Weights of a small GPT-style language model, trained from scratch on English Wikipedia.
Size: 15 layers, 3 heads of 64, MLP 512 SwiGLU, 6.84M parameters.
Training: a variant of SOAP for these matrices, 338M tokens.
Each number is 128 + 24 x the weight over its row's rms, rounded and kept within 0 to 255. Layers, rows and columns count from 0. Numbers have three digits each. The size before them is the row's rms in percent of the matrix's.

# gate: layer 10 MLP gate, 512x192, rms 0.188, rows 153-198, columns 96-191
# up: layer 10 MLP up, 512x192, rms 0.195, rows 153-198, columns 96-191
# down: layer 10 MLP down (transposed), 512x192, rms 0.182, rows 153-198, columns 96-191
gate153 096:118154140082079127099129137129158096131115127122156137154140156133133125102121148108121100157153109128141115180112141112132156122094136139139140100136142139121155155107141127134157099061102156097139128148137128116137101122102167128134157105158145152098121159111120151110142158100107123076
up153 103:171121100110133140113146145108131151145142113139140157143129164171123148094156117167139147162139142147119138132107117091109147124124150083106205084119116114152135131113134091171086139130113145110111150161101120120102125131112133130147198111123109142104089113153142133145123129079138135107
down153 098:121084045161175177117154105069118133114126123165143109081112115122158141120110123083131161109131132084118131105086124108103132130195126149111111150128102110154112131157095124118092193120115126136112098112164091146111158124120126077111113107105105147092102117127124127097147122103130144146
gate154 095:142104137103110141078128129125154101124181147145076120145104138128116152127118166124149090124136128133165123079112144121135125134104058131137125098136161150150131163128167111138161137143121137131125123140111117103182152144139124147118113167125118109147143188126143100086089131168133116082
up154 100:088152161092132135159086173142141160125180151132135105150158161132160145137123104143144117160094105139144097120122127147110109103097164170120130122129063158118085123145121118152106168114128103102120142140137114128144144118142131113126118117135136101136134139144108119115115128150146109141
down154 094:158124133126135128135094120107139132093129121164124188122105168056128150135175133160112141118135140105106132120158153177109145118121120108130115134109160102126140152115112118135143095154194124162120092144142138140119121070138127116098090138096130132087108104163125076136147149126148139118
gate155 104:138103109162151065142114099149124136131134137114099128109070112138110120154159098090116122105137116134120124137131141160101095155110126143146118127153121114112125105131146098116104165103190143112108105088073117114127136163115114140115151149127101088163136148103153180114153085168142138121
up155 096:146124090144131136124145102151162109136177108159128112099101128147100108160157106177114136099134158160090140090116140126132130126139139142117115145126141143090167087149146105143153136115153152136126069107116173125125089132073148100105146158182125108105122115107155137101163111105151160086
down155 097:116123111143134139120166130145149078137124092129119142102149118121089094140131099113172130122138116108131115102100131152115130102134133161096123142105133155117109156139149090121097174138111131096119122118140116112105120143127156146052129164142106129148094113143110117114138131148152185144
gate156 096:146135143097102124120139138142113170129134102094129143113128135118124089129143142146119142157148079145137137166119143117120118156122114112127121109122181101106131105175118154117090124101088107126113175136098102085107110121116133179112124128124111104123132101072101106110136111156119123112
up156 094:111122124163074168088085134146108126114157136145174142148125082098083163083163145094122117141129139133092125147141097144088120155118112111153129159128113144141158135113140108138110143077170152077119117144182150145097100160155123165112095139106112121133127122112148167136165151147144104088
down156 097:155150144117088117123115150155194123111139142142109156142153105119145108146116112130104073143122126156115138107174136157189117130151116141123104145121124124096111093165131146151095153140116120149161154134136163146074142144152122148136125134165078136126148158122150146130167141127176136134
gate157 096:097108155139127144104089142153161130143121122140130189151116121138115128140144179128166162093066139159129121175094101139177156125135156088156122102112109102143131143098103115084126137137134136111131124120115131136160087109149100106146131109144177113105123104106107117113143120135108160137
up157 096:138116106083138130142130152129119090119114167120140169124133114143160142159094155169162134125135102162116134080143109170169138093127135101144114112117090091125117152118188141143145111127120137138152107124082145144116116108118108091138106129147108097147163132099093082104130106184122142120
down157 098:145093103104133137077155125145097155105115139146126147134117161132139153135061160079128158142141103124103150079134107177125099125152098145152156146113128096136130110127113102148102130060120130156128115107130117146120174116146124153049107121151120120145113097130144142151121135162126132114
gate158 097:118109070128125127133106094160137098113138158088179124118094107136129160172093079079154143160143119140120103103132141125132161122103100150132134077114146104155130110166134144098126123171137121109136133117108093166142137115111072143149155119091139118133109147088160106101083148115102148097
up158 097:113141134143163129118122123078148132109108117126147131135142146141122150099169189121112132111123141106131125140107065164164119142100155129119086117109161120114142158115131154115122135126137160087186121133093136110112150139131132117128133176131150135145118104136114094146114166132143081143
down158 096:153112146121135171134125123127129130164177130145088095103105120114114138135129141148104119095117110140114159121132135136148114165112115127140125138108143134109130100127127157131157125084132098123070115138134113111140154142144130166132165128130113117144116135129138138114181144161108145101
gate159 094:132147134131117165138160096149097154130136114162130152112101084140159112159126091092142120151114145083115143171117160138124147185101113115158092157122131141102109161130093099103099139129147096126080092108144113119123133104110158132175124108145142130128132128149122102117108113128092148122
up159 096:164055142173157106133139138114106126158118124156125076128149129142093112090107136153125124148130107077121140102083108164144149081089165165148115135105103077156138121159187163152124127144101115142123108120103125104115127132140130136122151170128134145116095120136122117108118132135139144138
down159 099:140124117100128179143142106130143067172122145090123149106090115117145079124118107077114109094149129118110150104130122128143114134081098141135140117108137101140124128159093136143157118121115095123104113151113152066100146119117098088150100090100126116150142091152108134120079152164135094170
gate160 100:131115166143139100160122120124164111156111083110172077064095144143098099145137111119124137142127124149101132118137094107125148138120115150096155129132158143129101131075152157143114131148055112136068151125121109147105128088109139128127082143087166153131168125141112107134111129116172140123
up160 102:187124116130085136105103109130099125121123116130071146149125118123144127099120132099134104145149128124137111133155149124142147096171128135121123156102121131140114122155096128127130139119141135101158129145125177165117129211114118146141136120113136135104118153124129133118110161125118148132
down160 095:099141116115129136200114110134116146132125154122119150174094096127125142101131112116148109068173135120157177121152134163128152128108164122123191118128182077142115128198120130106097131084136117130115133119104108126132132140141119161095133134103134144129128122163122085124143163188116096085
gate161 109:114138173123138139131118107138149119108077125118082102136112126127055134126149118102166090172115131147131094106178151190091141099159134131125091142116094143134130111175135105103129156131147116130144149170122101126114167112119154155114106124130109081119129140105157129111081116165131103153
up161 105:128102113156145144151133111110135124091102148174131204129131109111115123118100154112142156149095139079121133103147152157117127096117186135138145104090161124116094130118121120145136162091151120118122150141127116152144112094097115118098135161101106096107145112120147097113138146103126142155
down161 099:157131078140077137119128121100141148095119090142102099133077115094140120126105119148104151132135090104130108110105142125132136113141099155123114152120100127163167109161119122139123115120131187146178163154150112112103127118153138131098137098137128165099156116153139156137132105151141151148
gate162 101:127093126105122113109117184085100121052122143112106150147160106110118127097162101151147156124134100136144168143096108110138129157104118084129120120148125113111142106142116082112147104128119148105127153095109117108155117130121124138136111142136125100101090169176106127123113105147088103148
up162 109:131152122095114156162158127129143118136138130112125096127111114132109099114130128098094135138151147125150168147120110114165163164100077089116119137105141148158103084150109109092135145116128109135127115153132090105144163106140136126136110143166079113100121120150134117135157110147150096124
down162 108:142108111130106094153111143121159107175135124149179141104110109129172099170144102129119116083134151146141112097077129129122143100102172156118049081092149137130102111163113129106159104099153115080103105160120156129150092123146100189130122126137168075114142079143163102143151151110154126111
gate163 097:131106111145081137151136129103147144110104138117158105128140127137140117157079118125104147097131145146129122122108195143090131150129115134129112172149177139081156147144153107162177144162145119104103117072119099145153103149117131108184118090151133123092118141090135105173134100098126136162
up163 097:098132118159142120174162155183122102146175127147097124109123099136147105145129113124140182129115106131114134143123114140134079160137118127122112110154130142127098136119125114099086138149142145123095106116116123149136095091118120186152168126136162125139128136124103170113149117105154137104
down163 093:116128142133155123137180138123144124116139116077142134098123138155111160161123130143100155145096072082130117073120202123192127189103096084133137135115101112125124166171109156133109125118151120108165155126161053101082140145103151161149108126161121107130143140131122146119126161085140125158
gate164 108:117109139117126125073171146100149140122129119176157084152162119146118160115124112130101120153113102130116171098082154125116108177124162143140108150127122083117125088167143124118104140166115127109155118135139177187089131135127127094160194157122136142090131159084101132148126159140128143128
up164 106:079084145147116149111142146134158115130124125171100116149109135137084150104117162146110120124118152119113139125124118100159147084164157142140140142094132123129130102159139101114160124120162118115139165106104133134118133134143136137128095149169130121181086171139113120076129131192158125106
down164 105:146128132093128124140131116136125139138109136132140141142149104104111123172107096160093128135118112116158137095134125120121157122128129173095129120124120116142139180159089102143087110082097147149110136127127128160149136139111133109138180146137097148102131141143092110123167132101143102131
gate165 093:094182145139107096134107135173159096150115160094142120108134095164166164127113117125119105139156138121070153156143109093131139110112143145132115137146073116120142082174137142111113107124157137110076138131112157133144105138120116164116173087135149154158170109131136101167129114168155120078
up165 092:139146139079152106175139149158105154130125092130124106086114097158120153144099147140132110127107106146149157121116169088073129152139135123114123140128094102184135130146106101127118076133122126149169125124124143135130124096190096126130178117116105119080100105095103154106105099133148149104
down165 092:104116113108102168160138087118115138074114123090131097112114135120111135141123133126151148115132130153109139111135080094163140132173123130124098101136153137120116096131120167131148162148097086125132082161127135186116109132130120129159086134103126124150103119129159114173143146083104117124
gate166 106:138141147150164147142147140122087124164117094113130094126178164091113151146136125163127139177129126113115128144121149183135120171161149120099099108178140114088100148107121142113125149166158135097105094155085143149130128137155105113137111135157148133131115108111148141118089108143140130116
up166 108:148157156109147138115096182087125130129091170111142089118137089082125089115134122162165100150094082102157103124143152135150101091154068145104125096159102102118114143137125166149174095119112149115142123155186111143145124065176127135179124111118143132128161111123168141146136113131123127154
down166 109:160165103134122127110130149149138130128102169134120082158128116109131150095138102111163101132138113123111135130135116139152121103183078133148106118115133102131124118155124109149089116119112088124114101123186099145165138082154161144120154153138100145121126140131138116103173091147112133137
gate167 098:120094077064090159157137084143166110149120146160135131089104148138127136148152108104105154097140124135098099098122119130114148138112131091167158136188122085164157120158103122124126138133107144070099127141111153104124131123152099114155118154121139134106100141127098141156112104096126134163
up167 102:145127143127090119142140157126167165158134091113138127153073142133113152136104077116112128113154127129104119111139134137149132151061104121125155105134151110109119128108155095192114127095149126137132098169133134140164126124141103129121175172089118110141137112157173153126135119164135097109
down167 104:137096151115132113088159124109115130153132083099160123133142118117094118145141171157157184141145140105127132139119136139104147135167164111111129140083129123067183156097134150146135136120162127153155164141134105134093133115085110087126105136167068116087146120128132103122151129107171134132
gate168 098:125109129111143079127083121168125120121106110101101108118100124109117138156157088134110083157143125088124114145133148108093130095102103109132129099129182086109116170093119116140133170115141113164118134127149165124103127125118141140169133117147127103132117158128157103107103117115110090158
up168 099:128129092123121114143136111132119139106122122122169158146096127106130131165091114129104074117145134143159124124162138132126079155144100140143156160170146102123100153144133097146141095160109097169083141137149128134145098141181150170156108101133142158159142139141142111134119161125099104152
down168 100:131139154144103154097113111121194162137131109151137120120135140130129097119143090158142156130111119132130136154120110127157146138128057082186085104118140127144103138127092125098084191174110121128128108151128161141122129123109144125120115139131097144155134164144081123105138119138129154121
gate169 100:112122119133091148142156133101157125084099188112140125113104181155099118109140135157120156120165122112127117111159174135093076128092088126151117089131137144146087161120143103152151130132194161109110104144117100116157145156155104148130115098121132104099131145176087110132107137129121090145
up169 098:135156136143131120130148066117150116096157133116087141159094164128170141177099136114122123132157130158132166131160158153134120109134110105154149133132149168165147088131117081137145103136120123127143154089106099099177123101087118097133093136130152117112101120085136099075103110204117119130
down169 102:113138116154114140118149111087116152144131186160117154142097103126130141144129147136171109146124138129112130098123147133095134114091131134150139090130102106180111130092115082104098159081076118158122109117164124150133143141123075143090107157164174115143125097146167139169166138151160118096
gate170 113:158102123119143122089125170107159077170130081167104158122100172145143123143119194154166124110091127152137133131137118109097151123168115164099118164093110146122118183096158076144133131143132144105109119144100122100161072139136132098150133118114137131135139117125149148127115121112171153102
up170 110:158115138144122130114142131100114114140160115091136162136155136160163088128165154104124103151071116151114137112091101114169159112124126128129106099103144107115117094161109138159124130093168076159125154111085185118134125111116118118156118129153110086141136163148095161106125127158119117137
down170 101:125137130158141090092104116191083137112100130125130137148138092166156130102120093094146113121144123119132130155085157122112155116131156172134184085085149109098168136130102122122148115153162130149135128161154149139149157115117115122124145140151136095129109086139149097140149154078125153119
gate171 099:143148086131136095117153062127117182152126123133128122151087126155136129135144110122145148160137139163109102144144102131109108118106111097117164151155092131141099134142123105116103109170144120141129173130144127172103088118095150128140145126164173119151102122124116134166118091118076149180
up171 095:150132134126126117139107113125106123099097098116177121158137098178142150099111171089136130114157137123148146161117157138130059110142096094148123118105087117136116146169179165119141143119105128176140135143127140135101120094124103136123138112154114145134091158147106148094152099130156099130
down171 104:097112124118165121111081111153108125151132098125104105169128109090121112112118148127118107144147167130133140133137120181056135119143129099095117142121147105119148145142119156157145107151140130122091121090139160110166171143152168109127122128137160147113126175113154131178085108096148133119
gate172 104:130135109118179109112132156094128111105132175111122150135123114174148124131115107100092157159079106157117102122115161132088111109077078104087142155126126122123123146109165131165110077137116105165131157144066123152118103187143120101153169134138094139117135131133150107137124131126120134153
up172 107:136116155126130169135162148145119150161111108138113107068096139083152108142157187124129120100119125128128118112110108126169131102158123147079125103165111128146156146127136114117124126114118159134151139133131130076121109130159112150132120170140147132164114106128143124104112139127198136108
down172 107:146128118114102116122128132121174119163132131139118148148120139141132085172137144142122183126151156146161120081121089143093157132136147182169093124094139135105143146100121101124113135133111151114132151137111123139109120117135126155148111138203141157125130153089129145103117094115172134098
gate173 100:156140157106135129130132129132102150146118138133122108116143101086127132123119075113101141119096121121134128142126075102140098181097122152164162145137125132111128093144136148142137182106156134120138130151161124117153119136138139093192114158197117155172095109103119117123118139131144162116
up173 109:105098111150154168166135122151149115129131115152115094138128134137162165142106129153105167121111146158151124118101116164133103075138161097170140128140118126084182159151146116125099067112159165120178154083080123128119150085089155139133100146118131104117158140122113148129159139106116124113
down173 088:079107107124136105093134134132181141179112148123135140136139158140147133123162156132141133152093124146144121142139160110123120152094130132107077115156145141181099153084078137111102146142100135116121150157127106133141138153138143128142116127125141141091158153142117132091119155160165142154
gate174 096:128083162170101123156128091152122139147117111127148132108074113163105117132148106123134180173152115097121110122119135136098079136134113149139082112134137101084103102100134139138119095166101137120111119133137078142153168164121089150118110119128111169077182124134107114090100151123164152131
up174 106:121152115143156099142138120130085166134095132175134127107161165161137143193159126133136154109120114098134122113166106119117177108147146126106115143178119111083112112120125126132123119096144156155140154135126117146112116132149084118101104142108083162128152118137097129137158127143135167153
down174 103:121166149166086164115113091160127135130120119142140097118140129150136128123125137099115103142137083072111136147124122171093105107113130165126090149118131187130144152094120123123176108093131116123131113174131118129104111142128064149168158146100147127144129163150153120108132157111147167114
gate175 098:125087110123140130159133093177177170060137116093147116112095119124133119134133133121145137140122127131106148157151129133143144099103156117126158129211161136138155151109143113142118118099140135133124115166163165154139111126132095156126112173104171147098106144133112128117143134181115137083
up175 097:080122153137163144099114129151113144118157119116156084121133154113098130157105134118112109151131099134141121147123129127097128153140118090123146153105114095110124093177135094145166114137114172118166133154119157103095135167121113146115096132095061149152112037115144116169096122121145138138
down175 098:112189170145109091114127070139123150137155156101159141114135122094179129147104102179116132105116116147145121156100155125090155117136129132134130103077128109106158123150129163121089097152127141146161140153099163175077149101137149123166101137119115120164155151139134128107137129125109111120
gate176 102:120117151154126132177124125163124161141093077132113071170141080146139137123121125152117105130209117136121102186144142134132089161106159110161081147145124111152118118146083102116069120088129098151127114163091161162140116139111108161109102122131109119102120175107110156137133132147124119137
up176 104:132063107171144174110121131101137098148124139133113142126130121134119119118109139143106112129113105131140120102115148077176183112128102147114118102120119129146140119126167107180129120117147094140160139111098111154130140132092096098103164110144159134152168123109125109081118150098184097177
down176 107:118140139100085079158112155094052125171124123107105142142117131136131106135099124131110120089131145129133160113137143128102157109167157103167093083138103147142103113163112117126118114108097148116144112134113097117133117105080140123123128114118127116105107077129145163164091197086119097114
gate177 104:139104125133150126163148082145170145105115124098109120105109129139139139156098159127119130165146135132106129150126142140114145121187047129122120130107146165109145158165113113157134067131119162136162160097149129188139121134085131130143171122112134120147133119117087115132124119117135121116
up177 095:149149127132099096133149143129107100124144132149131168128163157126124119092172144163155096126100112124143147126101142155116156197142113156134123115097116123141131084116123105121117146104101094135104146117110181153119047130133139117097139145123153106109154122068142123088096167127120134180
down177 094:172130110135125157143105101157139133141158095136101140122110128123113123133112122073087100127146109101111156163145161125144130079133138104129126112111120132140116120159158134098109065122149166093142147117150145128133127153142112152117133109119155098134135134145108118151151127135112094112
gate178 106:125112122125110118152144154127162117132134118142155137162135101120105133101155128126102157104151108129089142105164119109120097124125146113101154144131157091146039130167121134133136059109138122163080144141121120143094144148137169083167102110128152134127124113107094136103135150088099110123
up178 102:121112129105122116122136174122104133109155149136118127126157106128083105142150095127147112098170131157096150108150126134067134151158122144161140096132132167129159125084149112102136135123080077124136091147154110119096106121107144129145135127154154152115112137080124133118116106113094111144
down178 105:120127096136156095102108110110153155111137164144101152141112079144136129102109138127149146109112127078116071150128089126120145104098138131109120162105096130128147118142109117117151121093108145145134060083111152128123155128135061154115135163142128124136108117138117129148099077100131121127
gate179 092:152100166122131102117132124100115128121124161084118109092117133126144097123158109128137145183103101119107135135107116146101126150080123123159126139130133152115132121096113161116119160146138128160083126105126148121083105126104106170100129153114155137097100106099138098081140150098126111105
up179 093:100134141134127152115097141135142139159095146161171162160158131121148153163141161171128133107139134156092086154151128156092135085166126146119070142119161105159073126131109142092157066118138137144120152142121137108143154186140128111154167136168109109128127074109084128137097129143149123157
down179 095:136163143161113118114119122093170127117189138084121125115092108124149109075140118120167116121113090111148094128123129101140148173125095146147180130120130146146152088136144143124111128127100085151131152149111158130128117138094110115134150149132120099119131119118184105112120161113131167118
gate180 100:132115123131153140131124140111102145110117145154130151137148109073105124118124132173152114144136101151109139165144138084148123139081112106094134120090137116126086127113174112120105138108123114086090123162110104106143103162117153084142108100125146123140133103130146166094088117158154118158
up180 101:144131135131151112154167123149125118151105132145109124126116063138113182118124121123127147150133140133156192141101177141149113138148109153135159119158155122125142100104163133129170125155178103123111136103151128161120132122131103147147084123107170103123121125098148141140188171100183163119
down180 103:104192103117125101113104114104095122093133120143127106159152122119127090120128109118105138109109162117127155130175073078124185143057147085120133130100092116110117120117132143129123131163167134183156131110126137162178077126135143137124131128112137096108136107152151151115172125107146140110
gate181 086:115105153109128124139128111149106142140120100156127102146121129104150121172076089038104138147158123138133141145116113131130097133146153133142115134181158156122124062126099122105091179080136126139142142129108123101151151113122082155132147119104174167132109131121132116166126112140112121144
up181 095:089141116169147083083103136131131118130140127119136120134131150121101100060164137109162165130154132100141099142137146151157122154100110153140147090126146098136128140135149113113089114098139108092172154162098129148133138120146148116154147103100055133152140135131122070123141133111086123091
down181 101:143106149132165124105128150119118141174154145106159099114158154105131168116110150132112150146108147153104116148147157120120165144171151117148127087138180120169130084117150160131134107149121146153150071113136147134099107116079149131160111164146121173075135166178125126134151104162123125105
gate182 096:145126141120154107136134139122124125143126164135116115132149115135127101156120097156170101126111140114131153122143112099163116069145095081099128097111057100118182132154123101126179144120112121136084131145143091124121101123116148151113157161110108125129131141076108117106115155124123167084
up182 101:132144073160148168111135130131129134121144087101153137128075101105120160183158147136153121136144132133115137112114122127133137152116154120113115126167182100099097120123100141155162120120094165090149132124107075112178128117150123122137164120156134115128129156167141111138134140157152137166
down182 098:102083109089084146109108115124143171115142133127101144131135100121108106109075171105112096133102135116167158132117100114115136140159099130115136127126147140105134143110150131103122161118126114120130123117141119176095173143097130129163145120041095081093099117118147134107144141145106161097
gate183 091:121092170148165130120108151145117127127104130159117185105107075138094135166085101069097108143181166115160139136134173164137136121157134129099097154144134108175097115117119135152142118153117129139098116149101122171099103158087089113125128097138091110125143167134109154145139107153114173121
up183 100:128127145135137139147118161113145117149121130098065090093143114135107105105118155125104114111132122106171105091094128121086147127131128140125116106087104100141112146129153097098127163118148151097168108172131108100124087137160098119123147137128131139164095100169129174129126125152135125142
down183 100:167115136123100136097109123157104128117160131152145105119145152095127110126161107131137148121123095086144126163133139150132148107128129142160105161130150116093151113126100145139140100139141115125139133136140105140119129108137135173085186125081131119099165120138080122126135136103135112166
gate184 105:110120163096135127122119109148149158105131146106137133128085133159131161112106130126088126124120150134156078112122134089097108123111172106129163122154146126124121144136137167123070139124112131155119173112160116172132105118139113109136162149114068183095116121154134170140136101136089151132
up184 101:159098102103100120113154129040109075127131113080129142113133118121130130099152156118157169113129169150123182108112116119173080118147155093128131120137152129114152155158104145118126102160162163118148124130088121113113166128103137115141164117111133128182176165122142125119108151109111166131
down184 100:161168138126148128153128130128140145158123120138130113134105117141133105121135184118166111147129106162107132099139111113097180128090078128123111136099124148133135172113123152151116137168097118129121073087064129131113110103160125114158131062135152134110159148137107158137120139122133106147
gate185 103:190154095118145082122181125107112145129119084116129124146149157108117121142133109141128125161116151164122178126144138119130128161118156142148115102146127110117104108124135155180104134089134117118153071124162169110159116121122161180134120140131119151123119160136115116092143160154123121113
up185 104:090103154154130118122120163123135125093113147122120158107148136089106125103131156109124093108139131138102141146136140159129100124110111107129119179127177104159131123116128088119142165125132128137097159146106109155138106127151125125108091146162095170100131125121121142121113144074102141189
down185 102:120075098092144136095115144141150081140117146139130161163111094143117114113138126124145121147122123109120130144124111090131166165127134121150107165101122141124157136162131116081171136160122121139067152166144147160146118139115122117132107124121098115110142102118151147136106077096158140166
gate186 097:098082125104125136144151089155145123116143081111140121087138145145127092117108078135143130145095118111084129092158124124167124133114142169130115127087106099162147114149135136143081155140120146129149138119141130127174124197092132144131134135117164155120173139110153129111102114102121152171
up186 097:143169141073122101116095132150150101182140132128149126124119102085152143128096146118129137156160134148138128137112128067153161136128127071117142142172149113094100099126128151078144107125116119113124122155117128110161122091108133123137154087134126174138161115138119141092143138115171142124
down186 101:110126116091136165158118116152098099125157148136109086099129110083135133117115133130182103118142149114117103136194111160136090085128083109071139132174107162108130048122140072138141138110156100165113153111122095170113136122089126096123128096151142092177137129089126123172112138107115148122
gate187 100:183110123098098142143132127099125097101073124147126081112131101123148128173117122174092100157117096147135171113130118114113182165116099140074106105121084126184118116159108103118161089148160186133093079147127114093136172145139118118141129133151154136141163123159146129143131132144132131189
up187 103:172118166117139134143148127134153108091167106162132125131122163134168114142128130138160112132158154086117134097126086128127177093118165144123112098161141100151143160105120141104161120095123147133158105143118107125137165115158133091135125144117164132152173130088131152138150134142155099131
down187 097:123105143144127113167140116091166175172134191106135174137112161140132156134167136079159114103149138171100123116148068133117107138132171132139140090141076135119157154137084138111136170139147134161129123176126113129130139133122145174146118122147154116118141136125098130158152130133108115158
gate188 106:073067161184121122133074132125097131144113132163106116127141145162165097133130122105126135181115126144094085113107159112153125133114095132152113121160119138111152130168103137110147186122154166137133115108149123122125073134147134163136140132143131112119139163143109166121113105072136089130
up188 101:125124128111120132169192098138154154110118105106124120126088159130168095113128109167160109129140158112165147125101107137120155146131156131146081116173190120175151168090127138120113150087131111111114164134137119141083147169120121107154104125135069136182110139159120130127110144171125140110
down188 103:102094149119201139100131148129104155150103086077138101080128123097156116145118131121124107118103094109135166150119143150152122166115112147167139136097117135161131143110154138150137105175112117075114139122103110126111094106145107140094134101114137122153168096153133093119172161095139144109
gate189 093:132108127112106076125151153140119151127131108183105111139141114127132142077149118095142135133139092175108124127136080116168092125124156122142131133118129104136128141110117129121122102127184111121072172123147150117148115141127137102101155057108090133102131167102126134114132131115128151149
up189 095:118119137136072126119137121127081135152126131132110173121167143117161145161109155101127158117075109142085125105177162083146111124086126150145104110140166075113132139096088111124169094142097124126131108127089163124097103097135099146139158132157140107103123164102135152130118099196093121136
down189 093:110151143118163151122111134153129143098081144135131120097115128109079115117104148135129121141140131099153085105142126119131146109161112124148111181157162111172123138155159082101130158109101117139126095121122143099165130165101134121135127060141118137118164107126144132117176097094172151134
gate190 101:088119137121094124143105115098116165153127141166099121155125112122159124136088124120110126133130095116110149176124129070162109158162122093108127111146122105114151132150156068141132195086136162123133110150144126138117114182129159084144138127108157129157136107145112156164109130128084066136
up190 104:120098144149116126107121129133160110139147175102146118165159084128146116144173149097124132115128156160123106122117123115094114148136072151095151155123117142164129127142117172142131145152162147114186156183141152078139119105113145154094081126152125138089127146102140123143111179147135137153
down190 103:116134147138101087086093131139103135134120140110137096153131147129141130120139116133103084120139098139098099122168128092110144125126096114153137151134150125145146085087138127093147149115143102112147117135152130149153112153136139163107137138151113154151113120139093105142161106110144147118
gate191 095:148102117152121135146139119114154111117137100167087128155134141117096157093153103141118069118166132115129129080106147109126120162136145096104054078157079148148148162101161149129117159124126148115133147172141150175114123091123122136111124143159155133121121147122098140109147145143112125173
up191 101:107159112095149105083148113110118132080113151121125136120082114122103132119116125126094097142158109136120137152137135187130145124132155099130142151156134095139123092131128145105114153112117135078191125150144150149085094099095136119119080128107110123095114140123125122102122098139134129151
down191 100:153132135166097138105059125139135166106075134144133103105114126128133148096125123116117138108139063129156092142097113102141123157145095135120089131124121136103110132101132082188148177139124110158142112148114119104114165117197155165147164149133130147147140112132131147130142142118104125158
gate192 097:106120092156111094165125081117118102134089133133152111125113143142139100096073091112153112141117125110104111115095132123111113134097122136104112109140127123138088117108107137147057110136118080159097144109158157142140169134153136121092133149119103133160134093109149108102104139111110105155
up192 104:124093086171104131132131057084091086156127105110153120098142107115142086125128132096153104107083116174085163122127124121071122153141125138145136133123147111143089149171085152149145093146155150108098142126161124128123117129145130180119128153124116159100140136119090082118151091101094129144
down192 101:115126117167084135158151172139132118124155113157134126102123179127128158135125161124108124144150108106123152164162069129131142138141090126103135096155121116100112123069147114108154160139130115091088178196111097146161128126104126098141153113139139132119166121131083097082163154122155110160
gate193 105:122108137156107121148136123173143117141100106130114088096120139115133158079102132139090090112068125150137127161110107131110134121107125088092109162130118177094112112168180158100112114153110127106131125140097122168134150148155163155139162106095157110103123152124155127102116128092108156141
up193 106:111104117137118117142123078132126104132114167110165097119088090108117190093126134153116104110127099104151102153135126135139143169130131110154123129134081117093130145149120138158150140118118099147168098191105099144130136114110155097129109100080136107136125124158170129147144114105115125099
down193 101:085151097153172141110106128126069106154114143107111145138110115139131142095166202145137159132132123182127138114162132146175117106120141123136174110093116108126151154131115109142098098150125099149191161151088115125153164149128075140168111154111139149144138122137132149110077120106092125135
gate194 098:096151133127117139092144156127120114170171122116114102140112060128156129107121152166190141120120139101144163145106141126074123112156081100101137123149093124105102173088154095101124128121123162126134125136165160131163097143130130132112090108178122163124129123136164122130115139111101134154
up194 099:148119165125078116151128129143061087134110137120159131159116058129148077139102121150132144112133130119130152139115128141135176118118163108123167143139123144123134111113135110131141105089119137164105117118146129141140124151136103149105135119157101116134089183104082065104091173109127117147
down194 096:151149115118122156163090102121090143138138136115139174159109122117128155134139153122116107125081125125106136096122148153141112153116128140117103122177108131167153140141113128144108100109133174106124134152127115144096133116134173125154148098131108143111124091176141114126085165173142156160
gate195 099:141102116082096144130136168117125160139134132142129119128097118124136120169109120134119175127111151146136097104120115155159129082116176099126117080115156138166137128099106169125118143146104138149127154103143111113108121165138106166137109123142147176142157101148108160123105121095094137133
up195 103:122116094133121107080154117119131111108134114138122103102170134121114154079155146105121138119132087124121114104145079080119153132146145137087096122103152118131173168163154129128152130120120120111147137135121152117113122131112148141141105144163155123078119132132138112143110134129070171104
down195 103:126115095097090079146138158123132140146114139106138100147113114151091122153087102165157121160136133137120054181118172151124147115049093141140145128127160118142118100135133183129164147129109099144149101105123173128115123110109096142155141151107164101137125116112175154112140119108121144121
gate196 093:147111160179143103153158145126111173133151106152157115155106137128098149133128101125068075116123117116144134137126145123084096151145193101107147159143104123084083110117133077145114162175115142144134106148118160117125126102146157129166162145180134115107132088112126115136122131155084152148
up196 095:143157108113115147153130132137150123109078093147105115136143138118160154118158081130101136091126147089123165139120102097162114117103117174164065092151156102089114157103104126091110171098154128127147133145117169124108110116119148143111179130139127148079151147095136117123126100133137071098
down196 096:102121109091175143120092113141145122144151150147117126116169143159099096186098153127155116109124125108111092136093179125138116142166113100141133123122130147109120106099169143132146106101130117167089130146103138142150149153130143090104116146087132051121108114124068070064107087130120130109
gate197 110:144157121095132117087181135125118126166116146096112120135082121119096138141127126136130139173111087139098164152147122104148137096096124130123106104149099083115125109147086142103127129149126141123164134128118078150133102091125110100148125192143170161156107129074121120140147117103146148156
up197 099:146152156094174138120125140139129108095121135100139165172106140115153116130093147151101149140098125112131101162135134144096075086081164124136140094167104126074110096153116126107176075129093133107144117134149096193174154133127096116132132152113151135107121164119103177122127147082172131134
down197 104:119150135131162126139157148112146117116155082123114140158115130121098118091104164135135168142108141102125136175113090118096119106165121173081142109127127141134156086157182148102080081167175148104137157127142130119151117129100113116125120130132160100149091145120134124137111124109116101138
gate198 096:112117117087107138160135138121105105112083114151131130137124164128125133123132151103127138152131091159102147180076132138161134128134122129081111134106120089111142111140113119143098116130108153165190117092134160131155069141134137154131104141116124144160098140096107114141148132130119136100
up198 097:119149116144108133126130120146097149135105129134146129125094117140098153156107096128093149126122133142100146130165066106145128103149172104103162151107074133101094121119144141146082166106095143136123167143122133158146158112108138136123155103124122107125096120101091092131127128138092108160
down198 103:167116143166124175095119134106133063133128147123170139135133102138129116162122100132145135135111099164132126109159090115118156134131083121108090161093123155152137120094132117157107166185143111126133145125126173147113164180140107178125145147124123134116155152161129199125124111108147074139